python train.py --positions="rope" --init_std_down=0.0 --lr=0.00108 --beta1=0.9 --lr_head=0.00846 --warmup_steps=211 --batch_tokens=[65536, 131072, 262144] --doc_mask=true
Each number is 500 + 50 x the weight over its row's rms, rounded and kept within 0 to 999. Layers, rows and columns count from 0. Numbers have three digits each. The size before them is the row's rms in percent of the matrix's.

# layer 12 MLP down, 512x1728, rms 0.0633, rows 220-284, columns 1080-1295
098:453482515484474523501607466495498606529537496433495552547477493492520445541506547591565435430448561437494522530445501468443518513520527479453372493481473579532493457454496539562563545517483498398430438514565570539519518630494471561537511477434474566496491410528438414402504506432625529412498477392456603513483432466576598596487492477547456528489494444529424605505541428444544537469555518564529513411451464500528487472462527461517435533484558567483513545435520497492542559464509522510496488588450521566434446515572522463567468505519508493457393434568462499560439644404456477414553456491494493538370403534482493489481493471525428418453505492531434537
096:455539544523555455510518609407489585566480532485452497497503591539535601463445422449430391601533555496506426528467440515538572444483392540519511581470501555509425493437471381536485512536523506532456478451555505558480490539458513576467563559453556443437494569517511551504473465497487503570506446498451541486469492460642577560507521513521501510596498537514472417482412558392471603434519470467516585538559469538531511517432532520540542555377538479561420544452471503518561526572571522535501477442602523504617478493479388536446601477531479566598544446524472486432520470449495564492570467544529453506510465492517459437430457462481514433514472483383494542
098:509489547432535545466498395527553494428502515412557545467422550469457517528564553452477423543553424509471481473393576529537589520483495603588457554547444370474477484472457573439499500526547557615496583528547519578455456513498552608511461468512512485597456517509459551488533530550522540541534534484475491498528480463536417532577563522592523571477491499510542582451535444555487590502322452499461449535451421533520470521478448479536513525629488523565544487513551555475478479438595539505503518526378622443509557486559500459463555510504472480471498568512478542557535503560449543610459516510491387494581423474374486479604526526504524590525538497490563480
103:472501494459509535610538461481496536527510407495509529525459536509545492489467469462542532455449554446455492479540573505512438470515573496478413360575518506462496550588558529523532476545470520515523461502464456445513501477485459535525561463431491520463512505420484454516538528488527559475345495499505468523677542440516501527535487531474505463559545465470460399555504516543465554506423535504510505456515532557506489530532547456631540551521568468411534549445480504485485462538494545447546473413456567500418489557421569459474508458461526524535472514505516554459478493545488521504509475473538511363499319512561486427429522529541509504587452498423544510
100:457506433528448594458544417467512423485437496407482508456543449473518457461462454535506506397450478485410538530536443489471531543614467526493623569514441500386484461436570538485518544458441526484505570532501460504414450528441445496543525572510466509488442471489511530495454522515527540506502475384467540515515458468463486476527455451578484487491458557585491483598478531499439448527537521576518451582581602571458462549461535531533481543438511449537454496460499400619440466498481417611483494534505493489421350527486487508486600616509530546539601397496528491553483454413487531506501499617500540444483362477595488508469507521492551382534489484610525544
098:479476500512453473538474517472525573530526601614368489524559527487531477570478559492431440485473522514541458476496419445475512491483446441521507457407563557477531513386617507596500511555545528603519452575415508534470583487520488471536524458527524465469487615563500412521493506550468541470594524519487513492492472519506598451453571387567474544474520471513527596577524351489578494505462469482526521498487555513495530516435445535565479537496473484412502473510469479563566519486554597575575634546593484519479438479559482432615535530569451524509445467424486483471485518442476429543541494568497540531408564595605358505505489595536535428497437567517463389
096:535487568499470528464492489578573439454586410444450552531453530465460517537465420562483522520549481430391479530519486394541555544572497494504505539506497576502517574555660550480534450504427498493476540495482412455455455515525574503625416443450485546540429324563613526471582481476485519442408535616551520330477491522534473526568513559566545548515455443511535456527430478509479524501492502532477445477500381461549428584466535565486564487622389455462487648531509455637496454583570464434561489573486476443523542578536594480558536562451452557525521484491504484506448487471458491511510475464583549457532587503450550473497548592437484566512533547519550476
101:442517435562347601434580491558514499438618499432541602542455517546555481480509509527518553436509457542462438485391547545479461564497497464599547460497623510482427524552500531549507502563511506504561516610456463535406477520503555541483542576488557474492525585565500464508532485462492494431508462535455461466528477571509544524581520525519468467453421490501444486599486479479498497446424526577524472483501489543497569435552506464452539470512442543396593450496553525441438497526469561539476446515567570460423504471568584429567476473494451477464424469460473435450465517483436452461564556492512346541533509481400470568535451517560559516501482556484487513
099:501538554522538545516504479447508496491494496516534465464516446468412412494434525472565514542484516440501535551473538521559548575541485469506395438463553482424593588492545399463543452486544469435485468449573496547516510503521532610481544463476473430497501606603498539494572472525429563487475563460500453544492465528450524585441522441618599572530560490528514531544502480425431428570502499560454482482519465455437533638522500496584390469469536547529496475579539474544439447456536482577458471481569501515568431535536505504611489537502449477532537454408442562492512524462470573561507549398510520469523654449495458524457535545378437479452523458523537493
097:517472483499494428467607511421465495455451522491505478473459474576552546521477613454478481613484576567589381448469487507510589485474440489509429441439417490518617492578582485561532540446493521580483502544543541497476522470511543538489503457533562506516427530481517429483458422541481523495472467533476484547478511517529509506478559489523457463458485487402595602468457550428628460434590427438451473463580505485502549507447453493541516593493503515506592453537564497465474546408441492473438486461512451466574456532549479484497495530481414506489500410468411486486603434534572487487529461488444425469634553511419534394560521486433544621429483473462593588
100:568527518410479586497504456656465498475473505467420447531491548508525445458510545420474586405452474469533520576476494460508491499477551486567413473523522539472520454484531428480470503517558443486464515529507564509510486482523575500469540455523471467489507467547464546510439529511408545508537540561466488547490368518538508492482431583531535561500560406475490494490525455463444490543588480553534522534602463444444542560533634428466567469503502381470513481527604532545492517455487649462517463528418465470530607384640580570532509549502476419448460431474460580464499456487495502455526473526511468418513574524479481528473444574516443476533428519584581512
096:571516529561516521498564612428540496481488505546422419547447428481485569635532573466498557448459466497521468480528550605559555560498551584575486455531494420489519460502554576455503473513500532491497576538378465617477478514494469482499578501496538505542492589434516487553460508576476504475458516606418485448560425418473560471541450411511506447434534393515501454538438556535548382555431481577473544537544490462501528532571577431612450393485491512503436575448601534482515483535548545488442445513461486501500304551417525545524462542549535479441543514551590482535435516428531486444565547526458508488478457526435376562458487597412531544465490538489570549
097:482544509465428520511398603496442436458491507579494565561571451516543533520406501509502480524504545571477516544541531494505458464496462557457513377498446523491448456432560479523505541552497547507482472502523417549401574617546484623498520551542561412527497540472577569527567463477398546523586551545478585476528544509513468505542549446471430501454588461489455444488465516553547444506492491603523531519460530553550488519514444476588499495504548471646475515561406480506483490582515587578472533511512417552444569534570546538484430491525537476550460514495543516469480482551558508575520400569502485459414577448474468460550519500522531580414465496577589567
098:542487525447358527472479510692533577460446548416472563518464550521518438494441495458498437440514466473525544483470518478530450587435444454438516467524432496507436586498484466558572490453443532563567539476429542540451571558546528408407451566489451478542433527441460442519536551491474582506444502558476453464528452492420526499519450555477527448564484531592520542512502506436461494474454516452471446584517378556629504461522583461528446516477443528483438490499507547468537375498517512607461460478442497475513588578560539467528482479572486542576560534483501443476565498448450555465534505537581485509506417485491511565526449511487463506454533457580705518
097:409602472531418511590475572482556506525505474527542509518478455509518448470468465420466529450538519454415498487528544471537616500518533502550504460452473424527555423558443559398540468466431472466580571513527480469562436537581467502528567525407500589552423499454494555470544401563515497435475480509532494479451471535510501505458515470502484414567477484583481475536481527488481557485501527477566519376536510566448405510476558564586459569401502453462505494465475500479472525524506480476531534520478622444562373566550451515481587450442437447445540504508475352568503450609475462529530534465493412546565511467445501450521454470384526555418582520501518510
100:612424495565525513554563573502514517509496520435376520677460532484522479616513494511496516441549550492469506528472434534462533468496579533433462435572614449496467534461466486487514517454507579501480574518508479574516499523472557621488466562559390502445499415488550513510492598570539373540495446520431427496502523535603506452469493506502444512513487551585523448440555492476464537480517552449407557507496511525503576487536504421455495591462485477494569456556581523526462543534456475439445536469496545433525429520574556458541529532458555438542477484471564509527498443493523434550435493566496467607428447516555411416514487505377468533539492490588415525
099:510517434500439508505458574442533502559539583546537487522517600577532589561537475524590505578469579604593499524533507520459543493462513437511602464537528570528450464561484524467436529394504540498478492463396529519467413505566564551504438406493503548574534408554434512509538456512510517541495398430545453523528556559456532526549473449453442525552535522550458428539535556481491452598512516507519543460506559541440559466431442501435539475525537491566536546487490492508537501512545431586530531538490473448502610545460505494516430525487513455550519468494504523627612445460490610482545559538421492507410505504572488464459555480461561562526425478550499588
101:498590506435538508564526587457476524454473501463542460526578411552545582499539527498523573536515433479489509401568584605425495600457497558517482448521537457458597511531453456531552529444457517369518596611409466493465477469559556440482443542429572550429495481454455452415496420546466549492541470562498566468497527464463522501553519456438443480540510438597427555519478546458457502438480494541456466519551429557508508456402543495504459427592416469389557470477445443502466499433561483577504509462533494466516380471473469515476559456511450512466507464540485491546563453584608478453524457475476409473498501543491485484425509406508544488466563389429553484
096:554567582461462526497453477498533473563465398454480498443551464482549521467499479530532452463513543394526537517551477494564515596451531412417453585570417492509407477501465514545555460547405474573654484531546547525485470402466530584576583516479455560428598454533541551466489517546537527467580519467539488419450461500605543538489507579487478543447450557442478510462543437469548459462425493563545531488481531578511558538445446512557501403545534493467498462493499525516510446484476561457552426527461561556453521545469602434461609434529552456509598491477567442398564475536536386460569487523532514469567500540482688505556476503524441629529566530583407484
101:539452588513511507498548474450520481513552500543500565539445506462412421541506482436531453409518569539529540478497484575449493420541563470472624507488580506496485505498476583515507405537428581473542565546565528489495560473477490501486382391554498528490467538480464504496544457587495447462587419563471508600558518531555533548518497492506533488506418559446559428555520534474584555464530463539550429417512434566551470399537503553503520476469449534487379533476496536447490504497491533553515507435424359493424431529442477451507469493456528586456471533523474484546573573482512488452500466489448512574420458478567459578481503518525484480471462577553439490
100:521507511573537499504462563479482507487605530517598393624479476544514526466439561573498395381498507542483549493514505443427433465506467513539520541470503347539532410449489495479445452450478538452548502488545519469568525497487436579506572489418521435507462521563449549474556487521588533519483526400563612470477470459468543568576434443440484575490484481573554499587507479544503460436514470466449519518508458448404531420616543647509452485460594444534506608497514527462532550530610541527501462561488566556474465494427451541437463509542421501420436495483574312514518462518507490515503523432525595515536569494474571518505536507448491509573542485458483528
101:521600557456533547477486509472390518506578505475484508479500494516510535462517486418521508422543491478473476464548444451500537533452462501503434492526484467463414510552471476608508442486489513554466404505565536592470511481550555470599446480563532588491502435477493627497478451415483400504577476426602545513540389503438461473510546515418550487450435466511511575509412548429433516494469574481482479451516460487407520508499437593369505534534578476546575525556489496495471476532533477513561487611426451545450496467474505544506521568620520559525569468523517516550557485530477479513500532593516581516456427476554565494508450481472501581439528388480524587
101:471543541467584521429452437569474561421527420503496533472456487557545480314493508469468445534538435505448413492551548504464605528502487460582535475460512542479454563484518469549538531527571590436441517519441458442426388490536491402488621515498509575556443439464528479483533584544512421493463479529470481494460393532426546483540485432457548417476537512478459420523501522551423562477571443542514476471575402490516519516489443426386542467574602475512530441523457481401579520458580552464460534518546551481416406429450457451578464496507460523485479487541484541384531469481431574494558533527458428519477538472410485487524437539395461588503477485523500532
100:582559452540516481512436422569505545532466457425624453527472515449460520558502559472468439579500530537540504514534633567417555512548440441401468587547461464408575557492384531437664496480496494503477568620482491537538434513505508544469476439509460548486518486397454548495558449487458527514488586513532480529482482572398713631510467522466526520483432470548495502447493510536548487456533567560561457473598573476544531508510575497520522530535488444573497496505568461484541501516517535443426572587483476579606489499542430517474477480536536524397369502441436573553442589424493508447582568464523510482510515515476448511518562367497493493553494500501504553
101:530489494452567536557473535566495581476550559595570469466544570503500452480599612475551502511613577461534567471548491546515457469482491493507469461512550524511479492589455552432449594484472438473521496430478538431384538581524567479531545518511477560486476556454398536460510579521614473499531512508552447561516463429517476478502519503464388528438483494548501488534477594465459498374511424402450585499492417524424453493538457511482536588564541434394449454576552532530473496579533471475494553502543439426379366570546626484474546485512538513461541492479445565539486389580433403458538490515448524444553535508467333571575616503577406480580524475457462513
100:481543459494470471433496453488433526357545592422399445507423487492452507528535398500428457490570490558488531480457460525469481439451525540576516393473475519668486489597466542653594479525587515562413532517499514451480475530511479495512510513457475561428535457460461498533568464493545473495544561543511470447486453492554517486467524525524530518550517420459469504493570456581416586443545532480479508507522502453492447529486471508495533536537486486519493508493489484535431472446499500456502539442414619492460569512434474575527502455534470499503472547562551516401420531547491471466528474456498580526528509540470512485536456484663503437628525454392583505
097:489488504462583579620476508626586504479490464545506496492516495502526564494467431486423504524438501547473506495573505486535564427483442495555517529545477481544521556583481569477460591465460388457483507477573394509519526526556481518529395472513428495504490539499430402546573475569514534445431493472541529516535484575505494462466562474413526489510442447466538488431470484436451575495480508433495532485513570434481582507501594481403582575545438519503528538483509397472526507374562469467531465453538477479557477557488411572550413505450515532575470496465476501544474493565497510425475481502496509480575546468504462530445548423550499484452540470510515571
095:438551515481426477462517483460540532600556464450475546500594533548520539564510471416563474527569474530520475455515461467464425479500518443432606603504434550504472510488487551537591529568490435569595531568495488546566588625458450432499478622520507491421514450523506433471546554463490431521500578476500583481502484537508599514532507505509491553512414593550473553463491447579511549487485515505458511472518562539501481542472488582524446471459439524464493448522561501520556519539536448438497487524466546488568529483513492549504510528438581367450485571481532493507473491443477594576439489532549574446450441499520516537485559456554504439477461530490526440
100:563537533540532445541449426546525482460550539489528405481472546496574591445551455498560584566473478504557497544465463505566466381454549422458522439446579470553495538494518503489524483472493513529453396523423466505459572474516500435487493544487431527487496505439474474434525422410453508576554510500542499457508520472493517464562507485454411500465379540519545534494505474530546510505491591491509529467562445491622565451582494508426490520483485526450567502524387550481469431523522472505487558464443540533516517453608481471643508425455448518441409506500463477558511563466569507531542451507498559484419507512615533474505567462492484467575409549551584454
096:528531427562419544432605538494599477474508582494459479511423570469545520479475524541433519599573489519440498462521512555453450431461567438563356493482444508496414542477560495472420556416533481453512482512418496528563421464417515540487491512434563516435566454526503496537466584546596467453435464408519530532534520499455462552407515538538493510443569541582449502441461523467486552373543513510471519486438483469383501432579504509478455363491471469507498562487466566524445476468492512535520422545594542445515520336462505509384616552492541557495525424485444534475483542456520541511537553454475482452515498470585503492436554515483478565517424545498526514
096:554461583470481482448547557494440548506551509434470505467476337388589484478535569565425527451488574547493485514429560519554461369552488576455500438513488605488493634544459498525474530575453655475536531459531436514520535530537527546601509563534448513488495478532471489455460567512469416519543486543482507511565491484520503455418529482473492492533493506449580477532466425435598553527469488539415485442501572486515495485489416594349520532538513498563480567469547572533509503473435538430443542451440419448545517507509561375587560456399484473484490447514535490516547449527557501513475490532562473519450300467516503539486510523547560472556552558525379546
098:414500482566405519586458499542597524526442451459607492406473507447439525495493513530488459527554480515535533522552622441543467449588529491449496442485519466479574546489437541361473531453573435444475480477458519541498547543511403546515516422567540493530535551519467559450513561490554551505551509448509518495506575582519530464428457560545548450487481486426350563422556482555559613600420471434545501539473481482526528576527471580468549438375511483451523509527494442540503462434540486524494439465440431475575400486472488586482531477514504545445497474448461426502503490554539426551474520549560625496571529559466525426575502472572470499565532501424544486
101:472569544490449593564518534549555508513471587452452441507505566459529495506547509479434561505537493491489497469498497557462630475479483506521533418447470523563473388560537484482481544583519542453450437535492568528486408540465417450584614472448465431482477531491520429429546599502431502445393520526526477537553484482477490488443638511545428427476585396468436461499518527446502567524555515529551470463486512576482439534593505579505537495427511432563533570490476487455436476583475516529458485490544521494513513480470517475521410473475534506518412437526577521490548500438515499525544502521490468420436559545499485469553530551499491480417526595466527482
101:549512556512373573401399516415563557546465391435470456555574501458504512475599547458434470519545611473501451489468475485511497472472567523606509536518380486490528499514410498429528470597512496448512460455517577471441465447438422452469464487549443557516534530551466491512574537492583519456389525479515599548506476564537521422419548507515479438564581445578417490484604468518559459477547438534467492501500568538566565421475506434399516590473529470543571598563591526492497469464557482534465425475551605491506518440487508471384457480547446556534571474510490465491463578505451395520543494577546504438470474495577418519506414501479474456554518548513478542
098:479482501561477607472527389540483581528545460534398605523507539580507500484427482483502448480604537476523445464466480472444516566461400449454591422540515515472459504472543528449496488481453624499476569456527552410466477544509472496480574528517526557532517429569442513501517455551525479532511469476524501473581475511459643566579484501465470428561414479483455472517439469546603549476495500534515520409480501566574438562474519525599467543475508452563514567497419439498466515522547510506409522549529571440542576491417508503557545463494528500442398573528478430449531555564553401519506485577389565464429496463471518486538520476498505550527449524553497454
096:644426501512574388425531413507564485458512497508518475407461443491511521465632576558467571537534493516509535458534528462488566459514539460458465527476517500444522572481541472503505483447512523528447462522514486517556563462511498543497481473509529561475493581433519449442480528538574462579542459546422477604520554419516535466550461435455517470474350499451508511547519520549482611536452544584541483530482445480524505454552537481563491415543526434512575452508498524464472527431499312557427518462445418489590547427507502510443564393495550480497488513518434436479556496509556472566499537517495414455474505449461472490562507463522550574487516500371488495
098:516485611603428503482461389470555593518546574489478523484575420399545466456530449417538485557474534520494459481456521565441533602329419551483395478436389482527562576424504559503515472564548496521498511480487511536452557476414436501486510479526463531455542494503591469502539488499564481577462527506530500491544481452506488586481504496442473495528338457538507433488469547579548513457528520514557511533413382591438456474525423508621385416529527566403472544604503477457470511466472535424555530465499536550461439463419462527505501512493483494484560563522574431475521582426608438455565479500466520544532493476435557529604526515619578469440497425459508572
100:466569599578438574552465570469437505548602498512456579401432529677442610465500451440507485454482422435479535493557517461480509517446471514448500417546436586417511494484480502524552528470534476562469565511516521578631529539505412630525446483514563511472491420425558538507545445439576411411546423409552525485484392539485557564498430475554488438452505627506518468489428545485550407486433580416490518457530411606453532600577353593545421511580556549510553553578354483585464524506544545526513491557570489549490470448521554440439459610494515484454603549494472495503523452533461403564548541579499490492438397482469455518481451518543488478454631490476429491
100:459484554536553548531558531469476474597493508556473461516562534519419482476660573570501445475488421597471552493493470486507498594550493451559507531536454513606494550464504529473506486587568500580515487404448563574513329505567517424477556539462563508484547536537500466526516431536482530572582473479428495500461503531555505497496512584516427507585510620597485509522555451474469575520554493464461483464512511543547558556571558604517500488432564432510473512537493497454511493489485455492460549514414519446542556547522542532529589498496466497534541550562514499409499601559461450521479520530438479498457435528367579485499518559466557504497502540466521482
100:369514506427457537491475527437478558525461435560529550471613479501462521506490531453477469447485463555495534484457525511568466580490589470502475532540496474472407537434513467542484494522382492548499557575503531522534470553428566492503507489495530515547511519551542453494487641543491625433493497481474497541497521561558518469484468575406532334461476542414514524502409540622512501470495431446403472550412441568483534484553400505480492520517428483414524535510489429460573530469495479605491501539518389617448630517394510508488496501507545495552469536466499544493501496488487470489502487478571395488577544489507511524388489508481597440437507482569451563
096:582388411458568518455523480490516583499468430469567517535528543471506502491532497480487462537601457461357455568481496511453614491482486575473461473397452488492475472471467406546532548470453520503477539505581560495464592580487542496487415456556486535545499472476469414518508510588479515533480530490494521589537588466517500519402453434559562496497432518545529467464474409460515556462574466489471525630470525506548498449443521535523516504577426457532518515526446515525416629493567494496452478513525512462583576564474471461549511392529504420525509452442443531476404518443467549447458487500423579474525525466570437476496551452517435432575469597432470499
098:460507472483527449495569533489405428528471475491526528389475521537549333473500542521571615403514539461585453436562428429466592567431563436528481514519470471551394452511494512476522590485464487514462467463504458457560476504472479461489463548530575422488513520560536479547462532424485545582482543490567545483523555528473452492433443500524567478583474480512565502403539472473492418498437497477434549438496446554492471550602548510499475525566472423500442547627477553484517586445442494420476503552468577430501429470553554494529450488513517509549557523577511480538569553494498479537592419503435492402432531626454491480436418488536421481507529507543426534
099:472563558511464479485442544556458440459423454569527374487478429548496496580549554468542522549536512503519477491458531429497475410544620434503518573557524441595584367454452576498534488556491478558546457522529505468481603400504530377505503532524583399611558479520501536538494510541510529505504535485446530433503466478516532450495541523541463521549487519516431494538541524390477453505490560434546463454513481496526532569453455479456446465511495556438456537476460551436547485583510583438492527538487515524513561541453468489526503489406476543488623544348424539471491430521507524465388488499513493537449526490598537407481421483529489462486549571512515421
101:544551569517468476461518529534423419502492569420539558526455502595521581547539497477560512535511560525427495495468489425525417455451459516558568485507533517492466435605460545519547501471477517535600519528472607525539580455549454461503525466511593468500487614498474476445472482528512444496541455489507456452400467545501512499558456452487592471528415475601443473640440587463494507552457518459511451551461470529467491465572597452445437526511505484496550504456521531503512489472472498484521595518435489592466545400519487533445546492484460529398524535510511528478576540608459489456503512569471515496510523465578432622434530463413532530507465542482493457
100:516424516611454493555471513436573570490455532474524460512454497509482434469511549513483494459445484353548547518450549463549487511465514449518530422420461573618418527438535579449512583551546481524520454490517562489445572399532534517591401418613575492475469539500489528526523420403415571498419521478482527546455526541581567458489508513419522541520413544573535569560526503530461439467509441457460553598525541532419515450550494442513523581459590587497486421446523529466485552532535547474469546468518456454524505472455544406580507485493492511504502486527460473476449463570419543643464464532496394456488515482491519396392530519538521482479395525511545529
097:464495481483407539542530535448512489472541466503497433507440569534518598479449498489444488502640524451482481524541587523535526447551498530539513569442521478479477605498565405539533491475476455469458458557473431588506510560522519532479541482529563539493485485463408472463534565495517547453538542464440534508595478519481517556488478577505483539417492569439471481455471528545474519531514494583470488508460605463454500576497486542403466509449506474446391553492632484512521554541491472476529486517502604504431465535457436527513511477525568417504469512523463464493600498475528482542607497385494494487369523521646442548620461521454482566561462520529536429
098:409527566391545604569490573466492528495478449526525428442496552540529552558524495427492520429504488375543562561449439456567516552544442570506642471510522475523531490454580658576485501490520425451543505523432516496536580456435521497520662489503535469440473468527551400590447530492551529526470489561556555445458459609507524502517465525428532449430453524476483524507552503522505505480491428467526459428502551519457513483483608561500484536462497509516505446500503444431476482528540464531511526536593534516494525471577475453597552480510518448551539458499559504529501558463521533356553501524535469536461432445470493630582390509532447538541431592532551459
101:480485513421510577505481451509524526412523584528557487503551449507458511553454495518445537601439444502502499459452540418438449450461497504458488601471474473528519571487395510554485502494516441475545501597465428541541495578535387487534522473526510543527457510442386460504496453494380471409507576515436541531480542509511523580507548433516429508532501486418507490498390396528450563574607470509599447481447506492496434442413451468425482560461600490479489495460513542519554484477461639452475478566506401532436583537531541543613517511387367526449505519538459480551491443512490475478575424479538458470507558454527502481498496481587456545415510475444520591
100:546412470476340501531512552517585464535492463613459549489525484595513449419498450492488512485474475470511527478525510476487540457571407524429489414422570512554484452486480616444501529502558397529492503483556428397578581550521469587473486566486482460508520493526564474492518587455518581489523502422447484526483515509444438467479542554511562509528492488556516456571568416521541511524443479518497603583532522533489411404469517455502457565485417447518538501562516587480482484409458486477475551530501579450461559594568443498534602464510550554619535510494529506511506505609425416460465539550521449438502503494520522510466493534605604557439551516590445489
100:492515499579423463503544427378557549496621520522558460496496404450489588472456562411399528606439587433479459502492399513569491484508539542452473495581544450444569479581557493473545458530524413408478442541526513529539623577535451442476547459435554440552506515510455618443597471500465517495446468495400415441467496541515523468503525467482501499444536477438515472453522468486503483540520506423510447465570462553445391446452421513555435491461458570515463512520482615402599422530493510409581541435469469443544394497493511421531521494460469458562533493462416557458496659485558559550526458426587480549539402466482458434509513466474540597525507556564520512
100:507462493452486461463501550509474486543439503498486537508438470624518492510474517581482500458504501549437536481511534484437571596495616450512463514454524500564436486432473533488512504531451516514436520519577545491580406427406521472516497426570549572471499510587500449548523443511508464493490532542585516526569591510424409548473489464579583492533525422521479569608516564530529519481459453510381514596452545421480484461488507515469543488395463456465585563442549491474421550466528572493472478548458442484453464474535582480505548440490467395456502505446563505473436514600440576539444500506502468504578486535471424452513448542457461530537460514503453550
103:477425439506534493526519557462545434440522446545545488507495488534500502547612524550488529561506530458461526506530555521517480489544483456514462411482571452477538575561449612435402459468513465505549601452501555524513530470503542551540414612480478396511539472548433446448456541523525457559508476447504495525489555489428564547554534503431473464451464436525487471483566527458478568390497483512417441415564521536472401363538480458468487480445457508505536554433482531503494514461514549499421587500509513490410516539501522454479516462575444490501578518456525550386531492537437511491498567522478498566570378502494431553529501521497462547469429431539483508
097:492512417519440543464536538488509488494568469572529509455499406512493634428524444460509546468465491479527460505514503476464510477515543502451499514481382553499578410410493544433500500532480492522453592509504468517522438554525537535458535510466419535525565469426409542435507477514334444493440499374507571529482497502507535564492475462446526545454444509548407572487511479526519490548579456439480526497491550557424466583570573445516387498554570454493595594505497475457496498526460415589498582565651530551515493538533478446465431520607588516530477544491486436579548459497474456513500472517545496578541522410579563486523462535565508551569501476433554540
099:481508395461468466548547533487413501501464583640512478472453478435455470617523438520546414460513489530528435490472349514500520485470436532644625434497490473515624419500402513429506555565459549454434495513433502580468511473506473473428468497466557539550492461527529436473443438508549441547509419527482482454416480486489480504554519487472501435475484516540530477503537521491412477525469526445389462549527474506498534536449525442448416508573514434498489510458462534494402450517469571512463629525553491524456599453543490544526495480558524520577518491509505409596470461571520500493419437531455469513511480517524528557544530505455559410459438593498476542
099:586498507453463557427448549547509451548498429464516520491447476455515530425501495521462524551593469483472537410454551431552566415466533475433522493478595535477374518479518489501516535513462360539543570491483507550544503528507449569576569495483518533469552512489518452463464553553466537398530490465514474562495590595497516437468480515578506463587500566452494587496410438533554579491545506492473441384405601422516475514518504476493564473414444437464526468576555414554553535419448430480439462542442409552452511511525436420441521489515597459519546557618411366537491477484488468536601526433471548613567394447510566464466500504539430476583512522508470562
098:479493387524506462549446483550470492493570522464472565470493545483613439544476559431503436430432493433476454552552449509511561560527615509438550445482550542521415417564484540435509527494569569417545595531479545450423473519582549490496538504491498454540516505442526461466545491563545508521482478509511561535533440485439516526490491551501543540513499445443478510479479497450521503521467569408487470498470626516500421490532498435366483489474530433552569490440553527549570460475521531532511537469472549569476588532475521383485457463433446501527472437479492463422525422644460529554485485534404477530542558464471485535512590520461437511544472445554473471
096:476565500491445485555486473465553600541584467568582501531550538527537485468422473480541535529477501488591525562547452491472507510485437530563556571538459474490559529435488470435439443433527448608543522450553446478588460427557436570570474480395458503532538539538527577517443659505526581535601475457496575491523594521534510499479520515515462478514453574518514414416467488504487537489455509475410490552494498542530470595522454480509494606597571462550470447475447459533479463465499504497461515526489459507537509488446536469466504513525507551504581599549487430551547508481567478503496521438442585555522512520400532474567528434470424495507574492513438492
095:442454542526511464378516572477450477453477488513470510464450504541457519473493511494459492513480553541444489509515540522604468448492432530487519532491509493412478394506529489581469508435477480456361558522479539460505545555489555389512544458468392439548527499500504493514601457450527548477461541472558554484447527510416495546419468484397527605611453549530493511474431547467512449520493487462428447503400487481512465431472484524495534442519637487495421450547515487497465553500469615518466557461496395445541571490368527470449484492621441496489482531482516530475448517491515509548494502421481521408523527536611543495461471530508555534414463500508476524
100:514444419467522513510472572543576456533445547397529500513510448525511487512547501429484503543551437450504551641522440390586492598518554532467452518555490476522504479498633444472512541492626550491477501424551460452587433413535604544586555565405502499431476518505572413434493543578506499542415518402524493659434459548589492505484473569518530510431524473556510494516542545455409555369512528434446542540536582472465502479496493511474445527439423396529458379491540480474509491567399520557459477460426579465430446532532511451482509502426557556508529521510517565492418493427450534492457526549529412517499420480566535521424617591499434431547558399507429529
095:480561388547409475459487470547474542422485525502583515534553518498502529518483471498523415408566436494451572530495465485481593396513461510460519495544448542501505558611478485483538538472493491518575417487512574525502620415522568539435522505528568462527488450516503546482479458470464500562464512495523531453571360460496499479549504521525458511494442457441479503458435464445454496598450523492494464474520510430528547501484472523533543553499506526477459542510479575503433543443576415516519547543435468474444521529545428519519492549490460500435439394512509495447496471531541550499493534490520502504397528522466458544508483476452448423505484493440575559
097:494509505518526492551613532539495622470488513485598505468579569519545404523563528512497563501563450435464459512475415589509517419434478449436359497467484547527524428557515460412534496503480542483570470483620509529529504473542554509534466552446446426531440522558470528457548489532496521492465508514497539470441428523497517542455584448494507484507528516526520576523500501462384553486593515566467468530459556427509440489580456546492479570414542538485547475474450568416617412584565469644553545416494533508489594530534496480506458508399543468455423541469437522496566623564536554562493505506443444459494504490474446576526581489488478473471597512452497537
095:474519460509515486621572460558537443463510530529504506449449388479421610467418513478577542449426492551504474476554502444473510571526496539424478441519492442509476546492509592532465509569461591508499510558492516505487505432504527502489554465497534581503445568543516566466527507443541446456499451530585516595504446537536445482523466506544543466538491562467445500445460422480491477467592496371481564531365572588488474586556558464563487463573495535520363559501478474470480475518451448599499442420482497487422411585453469463480524460503451522437535493521542455461494609481502476430589529577469528486526528572576472485549457481537493460597554502538539493
099:471528531521435506422554429434574516558517498511556526487451522468492530529484426424422490551548472499474566554429562360444467501511421498530581535451476518422485413509472564451443466383490527517454502523437482498563483358551508507526577414513506480520477522473471488503494539639510550419532535479375484521535520591559625550462498488465524515499585400475520544497494498482528483497451527464534433503564531546481537443538546522533470471482590499469488497501546463432558376485524515511425475468495533547548505508509434533520498442462485523502531493500526474485475653588398520329505529438507435485552435458446445446397537472441544562487514569490473494
102:524504481545585511515544513488505579461574541520545465506536529423512564487538483506517466490435547497527438489509469559547572486489545481502459527446439569527526547506415514491468523505514507526540529503515579556467394494536519468492572594590520453492382490583381617498535513596515538468516501560468588607497518423523532398470560413503515535550453545401547472441461534512434534508496460530497485512405520637552459527467455437477462529418469481456546504514563591499545499481469470502468404455441604478499344536547474503446598429551518466621427474486464396549498507558531500438516474534471478470533603525507509559512563570498495547463549482515538584
101:493426450508531481526617388499552589578540485520540490579478517471439556491469516546463510553524513572426512517426538507460507469491599475539435465456599458504547405463534475544515488472607505430496493520553445519488520493525459572528510442569523403482606538473466407580498585502491514483556496455512485604606537483550465535444474565640491496459507511480464565429435425476534409560531551455540473456494573519547527460492571507506510533519471522527489406428486503469560461521507467481461470414445489528552473539541520492476432446565502552575456505450398456510450471552451533456524525398528467483516457482498511440485539501559533403562477521489505545